config.toml
vocab_size = 3471
norm = "rmsnorm"
positions = "rope"
lr_mult_down = 1.5
warmup_steps = 0
decay_fraction = 0.601
seq_len = 512
dataset = "wikipedia_en"
Each number is 128 + 24 x the weight over the matrix's rms, rounded and kept within 0 to 255. Layers, rows and columns count from 0. Numbers have three digits each.

# gate: layer 8 MLP gate, 1280x160, rms 0.233, rows 484-509, columns 80-159
# up: layer 8 MLP up, 1280x160, rms 0.247, rows 484-508, columns 80-159
# down: layer 8 MLP down (transposed), 1280x160, rms 0.0442, rows 484-508, columns 80-159
gate484:120109111165156112097161116124128098111051149144087140124123129094097133105133149121144094116161191102108132086143140083097130150180141079160142112131133145140140172094095129109143145124123120092118115142150148108096154144135118120133108117
up484:162127124120129133127128092100133151191113122113107118116100120132128144136097157127157149145133144152159132092131130133112126165102107120121123134150121073106094122085138141093126132143159119109140167140141161142108147128145136090108154127
down484:093178120137134121134122097123131110102119145114115105144147102139102112131135088121172097100137106137098168132150128136140162134110144137180134072133160136149156124087126153115131115090138090153105137107132128135106134131121110100089119152
gate485:109123134122101146137085116126126075142164161131179139114102150107103129077141144129103112149132122161120137126159135151115147134125135105126129106090135109117134134125138132108150129165133067162077124139127113087125096132172178113120116132
up485:125119153152153118100153120147143152084141132139105154134136140109169079116139159099149144129102117142128089135121128142133089130109131116075109103185115141161111178115132119123129130126160181106107121120143114132148138168120122109182117144
down485:134133108123145153141124145161116115158139130172097173112137115117115144120108110135154155120108120076115132172085133105152122119130116155135128180169143134092142108133120110089128126162146119101154148190142137124098102113091128122107132098
gate486:134101141145161126142133157091149167130135128141168127155135092152121128124161182152140136145137141144149107127139138117183137153117076132130138099145123123042094164095167173112095158118154147119178163120114118122146103154151126152109140118
up486:143133120178124145132139152152129144127113129129137099154119093164133121139163137148130088160124135123140148130130144145160181153121081148155116116144125112079103132118119112124139153148124138118088129136124116112144100114139158137135138124
down486:067125151090116137073138095138147108145070115114145112118127105103100127135109103138127108132113144125076141134130145119121121122139111149118121107124082114142144127114116097110163143088144132121143129098170064123129110118137134152105110124
gate487:150123142090149140152104118137116118168125106157117135130083124131161148098093144133165140090126124166154159160110135083122132119143121143130143114156140144117134142099143157088089119169165107131146126073125132134109128120155158160149090121
up487:115125120131163124094159107114143157152120165116104134127137158124116132124160168130168083130125164080142134105116132131136102119100090130116135166089122121142134117105103139147173131135111142112120173105131150147082119097137151136120131101
down487:152113117153068115134092130131127149138107115145131117128141147144145125111120166075120181132154136121151146111133109098093148108110126179111148130133120114103140152119120120112148153097158100158140115135131130082109117134195183118147144118
gate488:151148100122129140132125073119066175117150151151104105134163140132143189144085159176133139106095123127108111148094125147112140153128107132105138166147132071134107143113134127114107087147135121121156111105139159123117121085115152109152103150
up488:115126133125165127102101131143122121153158061107108127116132157107151131114112122062137133131090145163127123120135117146113166123118111092163122089137134127110140145143139118136098174133121118125102127153150178111158126159122152162108111131
down488:129101108130163105124176179116141123161147101141165132133149105150150115125147121133126117102117117147151150096180144166117120115124144099115136142158115189123127097148157148121131122165110128095198138162092146168156129120125137123136118156
gate489:095158139158138142153091131110117133134129119116152137124118180175132113130138114096084128135109146143126106117163157128128109151201110103073167137131147119116099108140105129047121120123153188143084125057087090152136120152149131138097114104
up489:112152133120121116129126124125131131112097134090142099101176081136140129128148171109114116140159115132175130154159123136074134148161129108171125108129111112111100116125103113136117108104098108158144141156121088144089093133072107127139153136
down489:116147125137125111126164184110134103101147130122149155117109119090097134124133166134117126102143106106122094066130126111164137081143110158106151110115167109111112091118150150125112151174062160138102098160126080123141156117162174089154136137
gate490:151124124111149135133154124135136080106082117113150123113138139082119135131111121102116091121154132151109167125135106138105155131108130136094146061108110114090140120175138092078114106140087148144135129134149139089124122053114170122139131143
up490:113144126090143153129156132105128132170169134136128130122185081161088114129127110178163117110129154120171125051120106137130138109117131130127125115129115147118104108133079157158096140118136155114159080116086123137142168110123129115118129109
down490:145136160134081073057158102095130141125096166099180136117112113129108134116102147124148104105156155118116140164106098158166141126141121120100106144111140142124126160121108084181113125181167142131141132112150114120101110118103133149102095137
gate491:113133141119130154150131137170152144153117093150102122151114138109139141173148132106083155122109102119067128123138105104128156128093140149129098124121167100159098136120106112145143180131132153143126089090177073086122101176130145127157094090
up491:159164094154157135149183133127072131114115178151118076141142108138109129103106122113098100114122171133169090104129136167120120093073112114108131145121090148123147119105107078109146060125128133110099157152139144175142149128165107121087145143
down491:173136125168160103151143148115105115112152119131078108173104076123086139116137170132104137107128170114155149164119110135140135134087129166142141156136133104120140115110123121168153128127113166110161179148112132153094119143132117162111148080
gate492:156115180113144171128161140141152132121099156153149098142127164099140126089116144102156105152118164131114137171111147124145144154140144113108160102080080130099118103128141127113119108134131135152146074144130151153115145118105163116121153127
up492:157099115120157132092103143183154111134104147125142147161147154106111141139151097087108124114157169118182109111115151115101099121111175121162122167137094138123103113143123151140138125109130102154164139160125137101124162107113118139112089140
down492:129136138186123069153113122120100100113116114142123110115113159133135148137144108135163116180125157138107131168150108110136138130104159160138156124118096117116152170092148160120151112170175140170130151150121083062158159171133118130129145173
gate493:131119118114128117112132128104125129185153152134140130156139137118126162169117123147127085109141095136115106118127098146176134118120130112134120080085083135159114175127171121112152091136103156097166167104168125137094149102135118154098081093
up493:146115152131086135135127139099167161167125116166131166128117090122139110120100151132106129170133090136109115103138112132115076152118106098135147153116139147125092156144153127123105112121127085136162155101156134127152158136143123102149121134
down493:123108125107138128111137105118123096122128157129144111118113158136114097181151091139151135154142116129117158157123128087108109139110134134115111088150116155115128140129161137112093129131154109169159138106127125169080141149189119118138131139
gate494:141168151115147110120112108146105140139157095145122160125173100138148152128127141130133106166125150152126107113123089145123149095140186124102138129105121077137104097125162126103145140140151116133124110097121108128149143125146151099124128160
up494:126136143097147132154119078094058114107148129126122114150124117077144120122120151128112125068130108144088132138114105095107123128173100156147117126140137127122131121152094126117124127128119082128137156130104142149101184077151118110134102140
down494:138159121147143134160090144089142145106090126101087119151109144106182140144175135107156120164150123156102143125170182099137127148144099158095091106131141137151105142105113150097112099116111136165107184151138138123078120121080108147143107118
gate495:104124113134165154176106111122142136129135127157136139140132145138141178129157112181138124148099141146146086124150163114101097100139164124135165098143168146133131121118126150139171149106146141155117113150099127133137121139104100117130139108
up495:148122126113148170164139127162119126149083128186174141115143128105131143168177126128097130114132134138127087151106149140092115130121106140148115126132131092088114133100100118121132152116145141149126149122170092160149129102098109127150168118
down495:100112133124077131136112142151139143135141114098120129122138148120137133100124173100151127132104146118134109133134133145128131118127157141108172084113105162130106097153171128149117096198096119146129082144134132135143137107112113081121163115
gate496:135125100122173092087107146161121105136120079132143109117130108125100119134107128117144125122152164138121153127138140156117155164153101147181102162110175145111126165098123121117103142108129082151130157164142144184133146153096158130141172126
up496:119120118121129115117142125122122123126131163122116131089147150095109161096160140105124087133123139115135151141121150085106119120093113165101126119172124144144157114123126064134107129112111139164135137096138138110105121156148129154101089134
down496:109134137120115104111141164083128110118142079124142099136157151120161150126124123163155151157123136118117117076158156130123100126124119138076139093111139110109116141131133174125135140120123135159137136092125144133085098161129179123175128107
gate497:141144102066131135144121148134160179099153168138105105122124119086121131121164101104103135148157126160130115124139144141133119131124127137134086135113134096112111122131135207142152115140123133100108114112097165143128126143083118114143122177
up497:113136115139123081131115132128136128125104116136112145101110135127137087124098105093120102148122162103104107106128106105094142149096155112137099104114141109130136127126136096146140150127123125181123143134117127154069101119157126149135145095
down497:146104114122135161168143123140171146113130152127120104100134113122096130127161100144154159118128148168151119140133160113132122158122116151124092154125125109124121115129131186137145099156109161111101122118127180137133145167105133108140086106
gate498:171131121067136097143138156120158071077102095147131124125133127170141118160113110142151153140125070095106107140090195132127164113154132119134121118107122087127146128133185132107104109142086119119135117127110114142109113071138075136151125135
up498:124116106144103110158150159136104141104158140113125088150106170144104125133092121149104134141106157158177132109152093148142082066134112163143101145134124126126129147111108149124138147114137134104140139123130143131166129156108139113113123127
down498:146138141164149101119100117149143164128121125143104135106117143116114110163154132125159142133087091157109135142146117114111134133137136119104154144134090112143164165089127092155154139130135144147080148153148105087162116121131154122094112122
gate499:126135148139146132137143167107137110140140165122114145138123059129102170152130167140129145093073140132151134131130159092144144131114171135088134147132162129088103127161105141090110124127114117121135120112109114100094107105151133100146092129
up499:110115145122124146110158123132143124101168164094114139114091067178121120118141161162110110133141102119098138146116124106115169135126111094107148177104105139128099109136107117103113137134123144124143111122104132071120104132112114111141109143
down499:118148123124099124117133135113157115140140143155111108127144134100163094081115126102120128152107134123151133113057097108140160079189113140132160142104116141111148074129127136124123106122145139148167121121126106132166124094121127148175143121
gate500:151095140153118132115109182134176125117114111116088117122111100145153120134137164103108097122136107128105084121141139136125127130128093150092157102153174082156130111113153130131119117130159090115121129131153106138088163137076136171081150157
up500:116152141132134160110099121126081112117116109095110131140123180116135104123048119167095141148130160145116153159134144136138119085115105122120161143163143144100097099145169098137135105109135149136119108126117095118157137108133100148143155089
down500:186139141126130138101099108101097139152118110108146154116157122134059150111085115156124151125119159139130150141127122128120103108091144098081136121136132172144119160129086140144143113105154184119138120113160123115125078177137109131118097112
gate501:115121150160088147110168078132152094109133155076125139141153125141141118153090183132162105085124151098088162178109100157118125103155120104101135101106127074114154177090143097146104131111134112103150122093119134119123137134120117121149140136
up501:144167187129146124119107102085100140131106082162118165081116093130084166125158119119127174121139110143132143148148126128121131124140137155141138116107114148099156124164111122123137112088161146096119107133151117178143121119139137157157150152
down501:135118126118101115126145087122103123153100134154162115161109155129168139110154152098104162118130107151142112117104137147083137103132111123134150127152147142174091161097128101157077125109113165122093141142152158146115111050140117119151125147
gate502:156087125142122121162107141136097122156115120168126115093103131184131122125118108138177126115159145129117104104108150096136100127087163106143105138148171090099142112119125134122140141127111115113101118136092111128130153132128140113118114124
up502:113129103130154162123104142163128150099159109163114164152115106118139156112180101095109141127129083153077134151152091132156173110119138104139115107120112124174143146141118122104138084107109162123097100115127120142121149133154125174149143130
down502:152096144134132100177109152132129141178129131184128133151138160106136141111091097138122130135135114140106099158112155051153168148127115089113105127132143148114103152139131064125135118140110147094128103133146117162107108089135124133115155154
gate503:164124178142096157116139139129126146145114090128154086101150169129121091140113139105141118137147128134095132114159146152105135116163172158142090132163129176107106174148132155136114173131153146148114145113139162116147100098092174099111174113
up503:095102090105159122171139109156149149137150078120155144220148137148140137093151135135083137106131145100136135133121188083126112103124136095155116143104129158157119111119111129128153126121129103138146148117157128134137142128170097160220099114
down503:111112069129118148146144128171130131094161106112098124099107131140155164097133122085139110093098110146166111119162142104169081147135161080163115142158121166147151137114109115154159164124114131148166138126121075134130116158125125156098091097
gate504:137168154122131153122134149111168154137087141145135181088159157165117143104131149107148136147201136134147151110139139090077154117104123158079137117140102147165160114118100169151167126123110163104127158126081077111102090101148102124094104103
up504:112135068136115125123159114119151158112116159137146109116108098142150121119132135073107103152162135119100125110084102122132121122155070076132135163166142090130095141105096161131111144121092104084131136182160146174122098099148109122094175144
down504:113146073150175139118119082100119123122106089095126092140100127123113109099143088153136174094154105155111115151091127136136195144129173122083123122119092085184130144100138150123127092153125143143180118083074113154098118094139123125076095118
gate505:138122114106137131108147105156157140130160137114143160137120142149118116137109131113152168155126147128177154118140129152125148170134094141148149141115140151136107120152141123101138154114128116099121175167138169143128105142154143110056099125
up505:102150134133099134167107138136108077111160081128158117102114118111101094125164124149107133097170149163184083217113136129145124097145123117120110147124103112103178113115143118117148161143092160156137101141135102163101118115151098122145157143
down505:170146146129104117151106095145163101151136175110112128151078117151098158155143122141132106125113104148115140137114150089129107094133144072115162139132118124173150143139113132120096094114121115091085134093148111087097113123133102115153080092
gate506:138164175122148129112146192160127098175130139124126140123167144089119078175149161087106104138118173137156167109119154132116067143124136139122160090141125117116117157165105103126118073150133100148176144133135101159108132126116121126135137116
up506:141133133128133149119119150122123123125113130120120148129101123111176113146152156135138127148121129110116131112167134143123116102156126156110158136111116128111105138093133113123175137108114095117171160134116173133130151137153182131132137037
down506:159116126130103095132086097127101089122102144148159109124173139140159142130132121140140144171125092152109143138141137097123146156130091088135107103106123128127137107153168107152075104097132086127134135169134142127150135135112125133157125129
gate507:093092154117124144132093091110161116110139124139117147098162148165128171115100160154140112150112141167181187097078155147153125141116123161136132108126138153155132131077109166107152137110137125143124139148075150133098131115133141157164123090
up507:146148123204122110084088093188132125143100116099121085177114110129152126135144162114169183114117111101115152093158141135130146159153135119150135121119124117151113142126134157110165120155162131085131109155168163144135127093121105144133150107
down507:102124136137131121095165153085152112106072088151130200132129110143139130131112118146141106129156153116073122114102089151102121112130091130113076089124166133132133114137130149146078157187119127085085102099096136135116152109165115151101144181
gate508:133103122166109105113131100143161124124130131133109109112113148152136123122128116152143105164141135147119112138125112117165095151161150124117119092151103097104142137082133145079152128155176142117103179121154153102102049123140099140107152133
up508:171103138120096124112149103131146086090147164110144139089102120131144100135136139159137105143118154104157095122147134099105102119127141040152125108106082087109139129155102127127148101110157143142143145120112138140125116118153128136138133118
down508:095092168093127078122161147115131120134121162141147140081120149141177132144109163120159122088118104111124095100120104127087169096109176152147122113089131148115126105139160126161142181129115157109161109154103168114142113128120091157139139109
gate509:119095144139107138080145122141157105165119170108115089146115127136144158168135119156125138115132125128137119140133184115137188120154134163156118106131115141119108134117147128110144123155126128149103104148131121105137105131138166083140143109